config.yaml
n_layer: 10
n_head: 4
n_kv_head: 4
head_dim: 64
d_mlp: 896
vocab_size: 2048
activation: "relu"
rope_base: 1020.0
qk_norm: true
init_std_up: 0.0224
optimizer: "muon_variant"
beta1: 0.93
decay_shape: "sqrt"
final_lr_fraction: 0.02
seq_len: 256
Each number is 128 + 24 x the weight over its row's rms, rounded and kept within 0 to 255. Layers, rows and columns count from 0. Numbers have three digits each. The size before them is the row's rms in percent of the matrix's.

# layer 7 MLP up, 896x224, rms 0.172, rows 322-384, columns 112-223
101:105119172073095142140134118155092121106142162115143115081082119133098110155163137127138153114105104129120165122132106157154153109092128137119149125159106162163144128119140101103084142108139108157151148121102109086133126095103100084160092127137148103136136108081132102075143111126126126125154135124151139134084126123115125136111089116136
099:146116130085148145126198087138135119110124116091116118135154127134147143121090104097127112135160123106163129128093114101133115104155148175077140128170132148123109103095145166158155144156138097133131149110119115127132128131135150167156124099148094142143143100177149138173135110082132143103142156156164092131091139162137151144104079127105
091:140114123112156123151127134129110126113124084124106119120137119126138085174147133163101120110175125152120119103146123161118114093131133164128156159089125142123147144125145178124119132111083102136156134143127105102125103130119124115133131173124137100117134130111166128171130143135101116143178126088135142108116138116164160129156129136095
092:126105122144127123147171167152107140110179132119136145158101106104144105097140148133118116167166113141165128111154139142104104056080120107139135123117120150119134122131126111106093111088162124150124116153149079173124166153103176117129116136113155131128101111144149138106093193129137105144124094085121163148083106130125142160084139150122
101:140180154138129136129084140133102124157101114143114106153166174154130093140114107135127134114142135174116145136147151140149149138134138087100137147127105132145107184111160151096164147094097094084099137094093147124091188157082153094105110105122117119140161143138145160106145085133101129122122086158120147111092185130142150140118135159111
092:097147130112134130127114141127111081122119122154142117167146133107126143134186098165123120133125153123164125113106090113183122103109111087173090151148118141088164122100149126161155114106062172173114141104157149105102137147104146167130105127154154090118121157145099131114093112128155128140140126065166128147105158121116119124133113111131
098:142090111131100089143104081134152092132159172164135100127132151158109130159097125104174091132126085163113128129094177122079117117148101114112167112095136131116141126089150124101115096146111148115094099112144159174125105113128105133110143114179151172148164128119144112144143127112131156146123116128151143140126094126153118166135145128107
097:143113138130082112116137145172139119120137122125123085089090120131147101120113076091139152095118131119118125185134189137152142110137139153131117121124147077153124175159166103140090112155122148166100132151154109136137148117107133133148119167151124096107114077116151118186140125151156148160120116117127114139097142126154189132148170123109
106:123128153124137072178124120116193148124151137194151135136141102111101128172102136166079123118149141142090162124148147143142124117149114107052155145125129085164091154138136155098114119200132106141131087155116161093138161159156140095155130118108141108131126122105118136131137149120102111104080142104120160113108091117168114134158141094147
091:117138122095126127152115109156097147128145076120150118140171099147092132139132139135105117139144144139105140140137127144087130122172131115131191141133103136118141089126160149157091153127084120120131150125092095151142118143104137151123119115148152139120142135165133154149135160095164105101156118126116072103105120166141121151178142123123
107:122139099099098167138071143122142168119114121125105076102121140170133140112074132105190147140138146117117119145136123131168132113128115168148120120187088098136112085123148133109116101100110104170126119144163101116143161147157145161075166145134158105127114113147125128115104082164094172094182139160096096126109106134155159137108108154124
075:134163134114104123121123122123129117134153103103123126160115109109109106095119159129114116150126106150095121145084097098120175157159128154071135142159165151167139093166138157114122112143116136132149140083104127075153103155116160157132165133136097153105144152108126136134132157098142133139168148101143204116115110146143103063114135125099
101:126097155131146146124150089140119126113123111120111106130110124109147146149157090097116126154106119127144129129137187078097147128104118148157122162165136153100129096112122115173134091116133139115146161108109098128130121153106138157149118098134149141120170132157178081166130133125167105118141091152161125094127091171116136125115133147118
098:127150150140130142096138128107149139147165134100149082134127083096162143104127124108124123106162089152112167098096091105122168078132117142131154088090149121150157123135128160119080164124139128171126106109102120104141170125144133121123083128138128110094131124135164155150165112166157118140101100160150105139116132095100097111152122099141
098:109090116104160127134087146112144140135136102174151109139127142110122127095111162119131127123140122195150155171148107073137163127139099131115164116101097112119140140187139134115147114153110118184148112133144184125137128111164147166147130153125140120136164102163129132162154159090104138165146107122172108184119106103152093139147136111141
098:097083163117133120168124149131141123120118079144131086138126113116198142131135090102125102120147094115161118155131159107127155148105129130135131145128166130115144143113143159154137158097120149128127099136158139161135132173116126124127156118090135169114141120135176170128082126149146123129116154106123147077114106159112172075164147125152
097:136130098162142116108113134138118138116123138140161095111093126116115131163142114131126112107143119131133138154134138127095106162131112120139159148165159148145088130129118147086141130116179127138123105149118158124134144101130121122105145126159083174114139155152102162123133165109112087121123081149160125133104182084131126152184182159139
099:129125100120114111112091083120089102155142109138133165149143115115143144169162096135086149127155110125145086114149122142134127075143105093136095159133104134121105102135138106126133161119136110136144116133127189159127143139125127137103177117098125118147114145140106153130127167148146122131152134126081153117150107170109153108068161099126
091:119140111126136139158165121132169119151168105107156069115136116117166125151135149121069133129144088129122141132167120155113135145130122148112115160125068151170153174109176145127074139091097140110114116116128107114126115114145133130119154151131095116147151133138150131132156146138109136130068130126143097120096106122084119148134107126122
099:103120166092104177147101117101137118122130168155129116111134116172097122101132117178147094115119127127134102099149134109093110107106098110151118176142163182180126124148121112172141124131142116098153133141147083147137181103094149131152112116110139127147121141143209125086112081121156120127111082148155125133114140142152166150139115133151
103:110165138149143083144150110144163125136129104114098127187148119146095100127121129133101076102138128130157136117123164093152129131076107154081139118133138142143138148132154169114113128129104113144132146137127150137108129161103169158127134131112159145120136107145151136113107124153126123119079139141090097072143110127113147143159136133165
095:121139130110139113091146121114099139127121134146129132142113149174156117125142177170138087077138081119109131127116135164136147126144151093120169107131180171169125151160162114120122153116141086121142099141147151114125092104130183141160137130120154151114146160145142123125133109131124162084134108137141103179069145135177133130120142138155
103:118123101132153122128133081122116106154113117148127117138140127190165110107119097164142127153141143173127115103152121122106119136156105113140148079123098159133109112082108115121088170113128116143115112106154150117138126092139126160155074175112066126132108114122147089131166122094106104104106127127135126094149098104095114187128127149135
107:110121125078139170086106129130145112136116134147133146213091113136122123154088124084123167093142100107134179091111140101123148171106120103145168160156115157141145125114147170098117125154112147144123115121137146159134118156168086144137142160151154137115118109155130117132134116093118127114096108125148117146105116144188107124104091154133
103:120131109134150159141068129120110121136117108133158127128087110141111128128117122126135128130135131113083115147117108114091100128151153111132104145075109141132085143132161126140105141101107115157131183147093068164120151118110161156153112128161109105137106134127121150119125133124133092131124124126179102146125141117149122066151104101131
099:105167114068114130131120144055156141106150106115161080149123085138156129114123130113129126087141120131105141095131122194159116140131121142107104166111130132132114163133132151136135092170176134124090137142161121124113152129140097126155143100146130121107180151152087185139087056126139114141095091163130140122077072120094151136112115121104
091:144105111188137107100153172131164148131131150148134115162109149148076105101157129121133138084142150126149166126132098164148107102152103107116150179110124148147140113148116129138128158105106143115124115129118123182159165135087116112143106152133116123097170145106127147133118128142102107171111110124160132167176088178155124178121122144092
095:126123128114132121146115135098144122078145140173143098121120132079090160150095162123137107095077124139117103141107139149138111145148143162109157162069125077139130133148166184143142182110116130100151089110098131136126171106127141122125093073125141122078090156131143107102122118097129121136125098133122099173140150105116118159112159116106
101:084142128087117168156094136134116095160094130111178095108094160108120115111124132135105132104129142118120113160147165119123114102133152155146148119152125161112129153157143138117187152151124095116121152131130148135133089129113228164123098144108135117106102096110135089155127171112108125098115175143114110162124123122100093130120108127127
106:163136118119121139127139136127142147097104130129164124133116113152136146132108114113116128162151168125106188095135110101155125149125113163143114170136144132097090109141112116136124085143134147135134088134119076171133141116151124178169131152135108131124126163123127145164142118130162130115107115123107124141178129129098147149098126126092
111:083113134184081097100144157142130153114136109158138146110134164186128134100095117133132102155123122096114114140144064132118142151153120113112107111092141130149127108110140143143076106078136108086142165123092150125153115112129108143126108130135116140161153143101150150107133126126138117161164135104136121151159095168124120129086141139109
091:102135083100136150141152108135129112109138122129140126150133165167149138084112129121141125111145162086144113117147130143154127108168141135096120114135105088137131104167135138168101162131129110084098108131139142114126165122108117119104121146143152101106148133090105083145124118127107115110127134144167104158106151148092088190125098116151
103:150111090111100146150104096154142130133146126139112146088133128126107161126148097146126115123111146117130117101132145133142165144131134099128092165117163101099121119163140109103136106159141117117122083151167079090152144121107114129155123151136130163116107176143111156161126109178134172121132085135097138157107124121105154158090185127117
096:102167128104134177150154148179101120179128114118126146158151157111144150147148151093121149167141126105144147174130127090086108134116070139115104130150141135123115101117122143131126165133079154103091132127102174154155112098135143127102154118129140100082114122106118141135100105136141134150111119166140115132141112157145139156142100107127
099:097104126169131126119133146104127109157110108133147144139126156150131123133149138098132164096130113156101127152157137121131123138151147119144077128110152112116080129110162112133087155125157160119170145153095144119100107172154120104118124089108147117096137109128148122127123153162111109078118149132115155148117116125166155101124101129158
096:114145140101066103096135143143125135133130141128149110130135136133124122125133127143095155126122109094132144107098147138130125160078069101114115170130095096107109126147096114147151065143150122151165108129128164103121151096106133116168145111161127149127130097072128122143130060116163108119113150176153109098152141105112160168100101108087
104:092125149066140113156115132139137122097126132129140088112151129140108141158130092129158133111110152096147106103120132127123136127138126128166134140115155118179126141136149100171177174110128090103116134093099170142110147143079101126090108138111142123111134107157175092130122163157117106148090121150113123135153122119090134130125132093122
101:171125100134093109116153150110180127137103127068145077125149122134082134119148118119157099093143118098127135124106080110089094139143128123144138147190141118175112101151136126131128117099169120144094103116122151116128096119118146145133137124154118102138141117130165137165150130145136144144168101085130127089135138141086151122106092123123
090:127128099126097111122113127132131144084103060135158143111112117180103175121155164101114100086182142124144117142144148123126153127108088113173134175114138135113074138128091118159122130130095164123149134149133131147144162137089099167099121106137087141126114136124107133190108142101100102147131118116152124129101132147132108097140115137105
087:151148137154107160160100145136160124140134115127135097152144170157128126136164121130114117116140122098152156141081101131129132111109103115149124101160156117149125132165081119126112131081121097118132083118097097115154165138102129171152137095110100146100135105134118125127119099113116135159130117143152137126103138162102114095123130120156
098:168120173093118111120096120103142137175152102142141155145144089130155112124120193144153141136118101123118053135121092141107169135109073143132110127120166146117141112124167144153136170135096133106109177165164152144130150166134119104114095130129144138134102160113156148130131133128115138131137131144108154147143140091108109117112099115124
094:130151085134120197118097141105123135119088132145163143150165126171165142129135130145161122130133167121086101128119114140106101152101089127111118100135171152128108153121071133149121123112100131106109116098142128099138134160137108103110147094136158140147097105106114152136116125151136138095153130137102083121112104128146182145127117132146
096:104109121169132129141134126100124146118138087151135074116126188136087144110124094162124151092115134110113127130116111104148121140114139134091143102128149127127102119163139117148164119137126150133124095154129139106126093136152086113149108135132122157087108103133107119180114112101143155052151129065126094138109115182105131155093114155144
099:128126080181129113139143114128093124135150143146167116132132110119145127093120161134107147153106134162131145133166106167121145118148129096138117146165110146175148126117147138107169154143156132140132147137124122098136156149046152095148097124102122120146111121126136134180120115131138128152120084181143152077124124108123108122152108114103
103:160135124127161096109112120117143099102114148143170135127158140134119134115126125104137104085120098113099103137110093142115150121113127120126057068178146140131140121126136087124152138161171150103106130087083095086148131102075131098159135140106126142151161124155149144125118132110105125157175123150124121104137151088132141124148105101149
107:116129094159149150127128111145146091122093096140104117160130129106125111153153168096089100101159175118121124100085074124105116129116105117166078118111125090199130126110134149141147108127119137114103124131114153148111172113155129137122197140127104140141126083120165135167104146101178145143100125110125101103149106127132110152135121119126
096:114091140158095125107148125134076114138102108128163137093166153123096164148120109147105143081123143149116120138127124064157160107124132193125102088132153083118156134128190118144133120148130113180131129099139128089181136131163114146131126089113129114116120168158123150169122104127098094154112117106149133145193123128117145124106169156133
097:141114127142077133120136140154161112117108116094133081129159110092131144153157120140160099146094157158108190166150137105162128096154170125149185087118129077144143160147113169106121094100128102143136106134153101098140166116141152109104138153128126148136133102118100114186117113139140124143120151185080119147123132129085144143136131170148
097:160109137108124155145166088122136125091083155107131174112136145143112126127125165104153103108115131143180157121109112116089140164196171137150124118096130112115151135152141095102180147141115116136136091078163188120098122120163121095130088116130079103162100134095138072122148133120168162125094123090174152130106163094105147179129137170112
102:143104133142132143105130140116135174090110123120123082103122117137142073156166107103146070118137123130128110145129109131146123106171167142123130078155138118152101180138138142156158098147137109127153106121109129115096141126167117120114170113119137145126133112135104139118126142106120158136136084124098108142092111107136116130104135153105
106:105152093105113102126152111115137084112143171118151121115152073097152123159111155120156169128115147113173132156118100124092105102090119148161155144148142136115138101122137164139145138118172150129122119112148086085146189149128167111143129103158115125097079087119145103171197060118148137108124127135133119147126151130153123146142091118114
103:146114114151133103139144152122160115099153137125117150163155113115146114140118148137127137060082147152144128129098149119135130075134167109164150139130132116168090131128109134121137124134111161095116120114134121101140139122147183108129145150123138124172103118105124117141130123126110098123090157133119137134132110129129121172132094137152
103:107098143138153116147112114111142137103136108108165133101161103154055161091129134149102114140125131149123123115133086136122165159140142137150121125134144095102102099088143113119151139118123117144154149119130163115108164134155087111138111095121115148108120090147090140116128173116115108102130148094119121106119122108116152140189101118164
095:126168110141115140103104090133116117120137098154126131128139090093108160136118092158074165140075119120121089142130158114158132127102122134111049156113151129135170170142102125111125126144124093151131082146133174150165127100124102097127097125132129131112124119123099116124127132126150125159075159162083128139137128124158110178162144166152
107:147160194102110104166142190115176158111114109114118127167156112117133145160136161131094113144092090122129126117133084142138150154140129139104152148131135173130113131100095164157121116112102088134111166133148114148128136150122139133136086111148147110183177134135131117148098159136123109153167131136114144131136141150129131095131088134101
096:127154110124150123165106155114176145103084155162164093156112132125136125139103108148178126145139136110137127074112077147110141075126133121172134143122110125116158136158107086118118122153079156139107135140133077111136163131123119062116162128122130082192167122123121156134097149133126165121157106137102107153127119162118162121097143122122
110:115116097096137127140143137109144161163149112097146122111155130152129081135078166107151130164114135197144139160143125131120120101119164107080092146101135136090125130134097100137146126149142110144133114128137148112103093096138153119153119143103160100134151130133134138132142119109136170149134109165141143098147120123125131146097114121153
103:137093155122136127129119157091133158146164128135108099132098149136089101139159142143129128118143138155102119161109118136162133120095147138137099153124154103157112135151157160112155140108153119125139151108134100089137138162136096127108095139166149147119142110149122144093096115092143160107131139153135130161130090143137171092171120095137
101:115133108125154133146139137143132163119133113116127147157139097148127155103139134156113159085143116136182146142089155092164151137129133147122175118147121150149152149173094141156102149135101121132087122098109131155123157166144088137093120123129129159165150112156109111145138163084142070115153120139150108117110101179147134110137132100133
099:096109119090167131102129148110139177105127128143124151133117134171146159144116121141139106150123128137072117109103134172131111146141124131157111140148118155124125111142072099139161154116090129131065156117108190136180135133125115118122138118080127150114132100140113107129168155152125136124104144125137159158133095118164133124101102156129
098:109102127088105107102096125137096160089176114124124129097106157126132122163191165134161138077122140141092121159140118156133130126121134080144100128090174120128169138123166080096146113146105143137137137117136149191110125175129109129161139107078146092110145111114155133125140107109126112128129141098143100112107100136149092153147107140157
099:138089094087131153143112134124065141164112084167124072126147113118141143133127094118123091144137066103134115115118165124118154099141120160162147081131151131117139118087112150128114113116145155095138149126150113116107140120139148157120167086123163102120166146100144109125104132136138159133132150131123147105129163133147172136131111116122
103:146089133130150140137092142093165149132150099100115139126100139093184109100144103124149088115118119140132126106125159127143100139128138097117092131138093111114102143145127131142101129167115154155146136108196159135160132144116152116131141160095090114147122158130159116088118136122190090177100169148140177116133113138099167106106137136109
# layer 7 MLP down (transposed), 896x224, rms 0.0496, rows 322-383, columns 112-223
110:114125071166121090109138163156131106126127122130139108165150110130172146137129145133138143102152122127141153121141148126069085126133142126167156144117115091139126150115135124119144121119134069127110112123140159117123151138115147142118112162149092105087111161124104163150130167083116116132081134114143144086155169160115180116106119140131
097:069100122172150112153129154121148107116114174101196148126120147115143082142166171119090182172129116173078118096100117186134133124138161081161096124139132122113122157135158106156095119137121113165150124135111144114131149160085114147078075173111156101135144092131123092156134115144111153153120083143110160120134142087116124138115164148150
094:139147126087103151140161108127116128125127165141117097141160138144149142105136155135156134122134141125129115127109118094162165155121122072138076111137122130103104111161113082128096128134122170129157158163133113096153133090124121106114083125089099154123144139127085111109150123160129111116088147092094119134121105133097077160108113187098
092:112122110146115116145070102138165144130135143151151168106095143098130143119089100101131131105100120114118076136098121146135149166139115154116123109109124120157131113151108152160129153155119137131145145075101140177145093128134094150150096108126103093147117154067131124169109086112152122102132168139119135138132143127127121109127125147130
100:143149097158116160162128139105147121126094159080161130100145111088143119112121124129129150146167178157092089131122101106179121157153093160132131142115141138120107151170154091147123133133139167108142167100107136125146140094132140119076154172075104151106120138118109088088154112111162149124109097121154099117186117135166134161128122152188
092:132134106135107092150139120106148176099114161139109133130154118134103122143119154107145129123146104107116100138120103187104155147152148143131148118137129120111110149152145126112125151131169098085141114168121135119171136111146137103112123142112100148118099119095161108129131139114114140131094111159072179130157118117140112139155109150110
095:114153134122090136127143139142111139082126090109157156183147107110100110103138127149129115114136121113138111106121149145139140127166125151112136128116105131093098122171111163137131185138161099131118154115097117136094154144105135120131118180069134152091114075136094123096129118114131120129166109163118155148165166114151129187118115079157
090:138127122106170112147115111145113136150096061147155178140168143131085168140137187132172128162121121131100123079120117115134069147146090165131135121135108159104129113119168144139097125135142142101158118136094122136090108144135135108138097117056107132164154151135106095099169106108138106126131133146094156169140133145122104118132080113145
107:143143128145149108153094175173146106134121149169115126144135093147118106146140172173110134142127144145132179157155111139116155158087114131155151128115139139133142163141083140133141104093098139154098121147123104160131132196115131122172118102130111121135127144139131161084093123149133172112120076101150102133101120116107125160115132157094
096:101127073151086090112118167141119087139115157170199156109130129141151137101119137112136125127110138098136146149113097156144135141118174152138102103121146130124132132118092069104169125161121143139111129119176135052131116121103128110125123097140112124132093128091141118110098110141085147092087140103142138149129147120120110120144129104180
099:110099138186117125158144126120082111107116101133116172165151159129132107131137129132079094062129144149084104154194099104082148123126105126091146126084154168171117132115119134129145144095134120091156143141104132137116132138119168112148111133123140135098129164141126131086154120097121158156094173119182095116130142138152089123140120096138
075:140100160114149142115131125158143130113163130124163118090153149144109123111134118144144099125121111147147158099138147164167125113072127126158140143127126069092098161126125117167100119146122164135149098107160132175151117135118150136124127091115157156119134110135130144160112091130149109110095102114116117119127114132095169108131100105166
098:144153097111113136123150147110128129160133120160159150138147183163120108095127145144083111123106170129103146129109082137116112100139153126088140132121106066113117160148141126102132146137114177157144101159148143119122133131181113120115160143109118146128078157125123156127134112124103091107095150149118098150130131131096128145124141124158
102:135106123168118141144089123101103127164089114102161102094088116114122120107125156161146166146111104131125097142097120121161166135115115106132114117119129130128155137121154132076139093155122148091116126107110132159122100095101108148130159126154117132135127121166134168097165127092135136120165115103110144102129111126111151172112134130146
107:138117119124132139145185139143137124102125115103110118115112098122126145133104117126097156122122132043106110122122174153145135123125160132139130095135150125150129114104170155116165111148161130144128141162179137140142103163116139128107120100160119143137106097120111103115110082145133148167107118093122163147129147178116148093099098158165
098:145100107112094155088146127105112093152141151110150123141091117150102137152137156148123124153129113121076154136132136153183140106137101144109145121148094136156137189085117161131108134134108122123126180148114094149104132128136158180085116156127133108122108156134111113158185165127163127163138116173138162113124120117120165144132137153126
099:144078149106137122152146104123135065094116123117168151116158115102148145105136157142132150104103115151153161146126102124136061121148180115101122135145114090117182134126128105130089148120106117107132127101140102091124090129107169102127094164125129106127141142121105099115143114139115154146143126109119136099111098096139129139076133115107
099:140156127135107113104057084176111158075082159086090128121157138145162110074146129103100137138117134127154192142159111138129103148134113122103133099108141180154149127112132107149160099085143143166101170150135108167161114119135169132143113110161091149095154145155138116105154064109096142102144114112129104147109123127152109160172149149124
094:142164153172127124077116084139111114118116136171117159119126134117110156096080138114149124124156117102132130107110139126133079107136149114122141133132157097122150132153104125155126098165211100138159104113143130151137157122104101109113142151151125141130155098163082116125100091120152125135185105123137120108185154150149109172126155139131
102:123135135163094104109088132145124142128138065115047137115129104099152141135120161114096169122137119139121167130139110140204112117140114167120136113081134093122131138100129143102111092128152146138093105130135143120137130137117137099130180151155117108090169100169107122137100171137121140108166161137093178116106104155141112158120112103119
106:153085100148145102131131136154143133124161148101105135117113138121168109129146140090139181135113122152103132132106084161149168158119101119138132097122136119128148136107161158123132134109125131070140096142127130145105128154167131129135161106171146137139116139121127148145150138111092130156110138136142096119139110138116144114119149111134
099:146131169137134104106125116151172111115116110095127147141117127099082118130120099085146132153056137145166126133169089104138088117119098155135067130116128112119154096105136144139128120130170109170121112137152111065160108110118085141140103107129115107104113103160119139115088110136117120141114135110119160145156134141142140120126135146107
109:134100133084131124108096115155091106116154169171193115111133148131059129185101161102128119114123109122140136098116141094113080114144148116126125157097107101145112144146142169153098128118133174098088163113117120102088135124124154093114146131128134131130147169156132124121113146148114155111137165120112106097135132110147153132111138087132
109:131160138159127111141120147125129134130104150105142133144148163141178136145143110167164110151129130134172166108102116093135124073162134156119111119105162088127149140171153129155164135101128162140089138140151116104167104110114117132088111100128128110088117138108143130166114155155163178102166134148126158121149145135106130105146099115132
116:149147149160135137132121180111141156146112147153170155168132118129112145112133120122072132148123123116122130115130125137089147133165099098145141105090138135079126091122121135096099150132125152112117128105113147137131121161127162127119138084110140141098147130157072116142090124151064100181137108118096123155119116160086106120105178108138
108:201102119081102105158156153182077142122121135157126129081128119096140114129119149085142114115130158111167161149145164104123182114128094100103155091149162144149160133077115105129100130124114126130134138136126173148142072110123123102112118097125132135136134124141139094120171135177116122113138145119105070106145119115135124087123158130117
090:136128173100088109129123100121151122090095129142073102121120137097147100176094126136132114126064173140149118106113143113147137137080134162136140100144165161133118094110147117152143083135169123129126150160136182120096122129144146116104119094131140105173115131093183139114148098110114100109137157139138139133135154121136152129138095136134
099:112119145157157139151136125108125146163136094137118119149129167170106098122112137096157129141180131135113138133112115143138150116118136112121152111106137144096101142144103131095128145123148148141084131109166098136120065127151136147140143182136103107179135113172122156154117158141143117110130155115121129139158107120131138204135112117139
101:168091133127102084139183119090149153086132126144100134138155120109128125134129137146112138147124126137136105119168077131131154137137069146112145136098110129133130140125143131116072116118102158143134091125142106142104135078131038144119168085137119103180104104099115152130130163129105162110151097128132126119136090135147152133127131122126
112:128120156145116100118103140118124120104114131168165145112107130087126168148138163159133096092089141127138114104120133124162127111152127106096126101134098154135141177122134169119143146123132150151092149169148125156109154088113138092154088115161150172176153140090118174169092126123122128153166123116128102139108116115128128090109171171148
097:152117137129141155143131123122142131128103142113164097117130157129131149151128113136140157111135128101146102171105163156163129125126085155160116154135124120142143168122099110112145133125120115107131089161154144161162133134158109061127128141177196115151138093113102146116122134140107128134096140147123098100138127112101151134159112136111
093:135159157155133111120128167095129111215151163150128123109126171096155121164076148125144123133117097104164114134163103125091134152109152112121127102099149134107159156117105144132077106128097137131140093103136129160125108146122103124136107098115109134140116140153142108123147102125091090135125125099123111124155112109148158085161165139095
086:114082167154170110124141130110104119110103115129093122140117126131155117141097123107145161132135115106149136156106141128134147114139138124166134081109113115172156113100162102161111131103117135142192144136094170159153136156140143149086159135098131074113068103098145097098140167086115106122154143119135103089145101175119102109148103121145
074:122124114120126099145139071092189162090105129137117089102101109155118093103089078145123111079156142146128115103101099116121145117152157131134160132156129101166129155147117110130135117134174124154150141096123076111109153140095120146166121121142117139147140134134164163130175130093100091122128139097114119120101155139112140098082134146154
098:131167114143110129157094117132094116114134120128146125120133118129141124123110110116112141162111197144114069066148151164137113133075110131173138138126128115122100131122115129140127139154097115110089128108139102097136124166124146116150100132152134120131120152154131133094148161132086147110100125154150104095110120146135139122196168205122
098:131087123123110126179098123106154114160121130116194105165127136108098192123092091095154107166115135124125114115149155113131173131140132135124134119091168138126133111117146112136084189138089147090125133104130131162080093144122140126124077101138120108149129106160111097105145150137121104162138094120108126123105127174113089133132159091150
102:176147115156142106147137136096139138112085131111136133068098146145113145108125148098110141133164107117157146120124124159100117154138136111166103120132128176083096119132131088115155082161109129105130133154150117136118150113137120078151129106154149113159144144117168127141160107149120127153104163131173131157095140127119147125152132171128
101:079154124125161141091105103182168099121123075129111133128147116115134142121108125102102162173109147133109142112140149134088092148111062143111140154091085175131140151124111117151133136134082131147144086133123143139085186152151126142112169148132175126073119122127120124127119097104119145144139159151131092110111154156113140133135118137124
093:158112143130121172113086118112116130148143158112088159131151144132134135151128153156131100131125093120114154113131157129100143080090165134104123110161114092129137136108133148142146134100169096145105111119115113106105128109152165154159128154136149144128158120151110184077106175158158120135152126131130180095154122127115143103112112132122
090:112138130096105141151118133144185098108135108087178145075129110138143151143089165111117101124136125119113121148146147099120140101097135133099140137159075130117127111142129146150130132118125131153150121083142117180142129141122167134155116089138148100086119096149164121172146126150177126101098109081128170088154097135088133120130155128123
097:091128110135113160121150122127107151092126091089156076106139126160125120152164137137151096138149153154173144126137132114120118144080146107176127147155077097123095113164143094087140113111129138170131118124085121167119106163102124128115122181115129126152152154135107107111105116105172154123132123149111161157113117118144102112139142171137
110:154143112135132095122137140124132139127137115164080144121124184096097106121109137143118140124090122116152152137106104089130142136151158135139170101162114094117137120148116163114113102180138140128142129176125132130158136122146177140158153143131105154162115090119136117160154098106145093119126144142138145129166143165089110130134132053128
094:150121159105132172149095124116125127154140137142116129102123117162125115148128159161135111088160131120154143124145148127145094105117116080110128155080141144075127128102133105089092116144168081138145147168107151131093111126150122147131147105157102115195167121160122145073121157090113139154150124140167168100146155120115145140099132110120
094:115125142092116130108122089106129131173149099135116136140129131161114128188157092140136112105139108091131137131106125088117118140120151167119111122096143083077115150133142110093083105062098132095143126119111154158122093099183143121110144128133112149145144146129123132099151136144130127126147189121122147167087129134149153129124091105147
103:112154099097113162126126093082133151144184120078066121114095114099147113116159118156116147121155162171133139143125149111123158144146112157155110161131102106124147119156070140139144120147093141167127151110157145146130116136158100147135102128128151143087092108093104104114129118115147154145074133121131096153119117119104158137097119158129
101:125115094096148103154136160139095160116102086115100108138168133149152108132137133175126135144134096131127089137140136114143126114117111145140173134150160138090134075092153096081149145118140072164125162127152092136132109133120122111173102122127166118090150146149110163126087105149140146124136098101149153187100123135103151126153133164131
092:150091136109161147116148129118182114143157147110106126127094112104113102171148195119143162165168092171126146182126102168128095130141090141130140145148126115103083105109171147111118104108188107108137132114075109163117113126134120138139125140175087145121116105078103126122140152156110157107121143139137144143133124165143133079125125136088
099:099201150115161131090148109096102136146154156126141128143094109175132120075136145096142101146144129133130122135168076165107111121111174172114111155152095151137101127161147119130113129116132159106172131125170160123094125187149140124122125120081147154129139089129125133076095130095103077129110113157132126102097150115149140175117139142128
098:152162117130175094133121162131104099119111110123155113136093105112125110109131098138110111133138168089086132098112133149128117096108123158160141137191141154169103107137115127132110114138116134118130141142124105106100179134076131122139102141121172171121180160134144098139078098093163101111155127186119144129149082183125119148130120083103
102:093106095150079128127140101157135086143143150099166144156150097138100152185130098181163191081136153151140134120118143123140131148090166152111111115115126120145150112117101165094120116092192121160165127146116141135144158093100121133157118118105135128119135173115105124122125131110132114097084144126089158104109098151152089118109120165179
117:139127136123121074090119123150146072114086150144133154126106169144121164162133147136121113113106085133125111119106117126146105129137083090111104106127131118113101125130095155143094139169102132111114092151113155078171083078141127114100167186151129123124119086114148146149112134127149099165163127103109123070148104145130120136112120155111
109:118130138144143126128161116129139127119114150135130144139169128138117168160092123153147124128160122050118138111100142115108148133127084132120122116120139118135092115116152125127129172111142077159148124112131143119129093143140086107142151077117107128151156134157112143167132146095102145125137090122129137114134122144150120103130154137124
089:126133148122104105133109127116185176161122138125106136150114130130159144146150161104112131092131124166158155104117119109109145146141140158123115130122085122133128123113113128135094105184083144082111101135128133122126103129129132139112158139159113080131168120123147098144106090116116096162093121109094109136175172121102173167120131131150
108:146143156094135109134111122087129132099104114136157171141187164157142131138127144120121135149154160135091125094167139139112152137146116111158147123142129119124113128130125088125103126129147155125107156141109111096145133142154158195128131119137146109126109103109136139133109136098127141103113141115150150110089126121110185121113157094109
101:157120082145137175088155074148074105173092129158097129073118180149089107137091166144102105109129146123110113113119134123149096094130137119131101141122120080103111131140148115115141173147139138113131138112134151114100128104150119103154143153117139123069133103103156122117180127133107129129109120122141109124087132129105145111138138102125
100:096181143134164139101091072153096153145122122100151121144172146130119126167179163113098125158110111124116095157138161143125138145126105115129120098150101117140110135125088128188138187167163099121092150147158125140083068130108133155166107119132105136116127115123193113148124114096116131144122172102166110120096122110169122099144113143155
105:115097116130156118077128131161143106091123150159154117124144137121132158136120115129110105122124116121137103110141129123141133119121100124169133106182100143131110159152162128153167112170169119139152161158152106189118106098132112120122130084137102132176101128112138092100118136121151127091116119137124102180117146161133139132126119137119
102:168148120134108089072104099158149156109115163150127143148143161128165148152128078119133068145136128112153139088147153129095071135123105123124143146107072171130138150157097138129075133129121168150114122147124105128111107139158105073119133078125098098119143157143146133150181094116156104110122114143119147172121141160133137133093118147139
098:111136109105168097120156124117154164119146178129112148126154130140169152129157118140109142125141152141111097112147122142134076148079134105159128172120144112136101124123185118120143148144126108104157147121118118092140150097081131099119117115118084130132152146107147154118161149147133138167190164122109157151111107143132075106139090084098
101:125157108138182169159125121135139158147165114143123117138079165084083110130141109103167171117153089142119123128143194089161139153130113108151118136115133127093141121116152138124111101151120159133167101179137116129069141117154148107113143134117162110154161123092166134147105077119120091140133109157131109107142097137119176117151159117126
100:124132127164158148123130171114153087125116164116137127161090075088106172171106116129091116169164125129136162142105130123122137129137120135117144124133141072139107156165112154102128124112133116113123154140093142117137113090100125110133152137115115156134116126167094132097199148151112178115080131121134153103139134154122142113095154120104
104:119146179192138085142123153121155139129118129117186163104114148095142183145157139149167129126136136125117119136132113147127134141164105117115109129159131139120106149116152071163178133119141111152148145133136119107144074161168119143105130171087101111135103152126118114161130108121105121158131097153109114105080102178135100145113140143114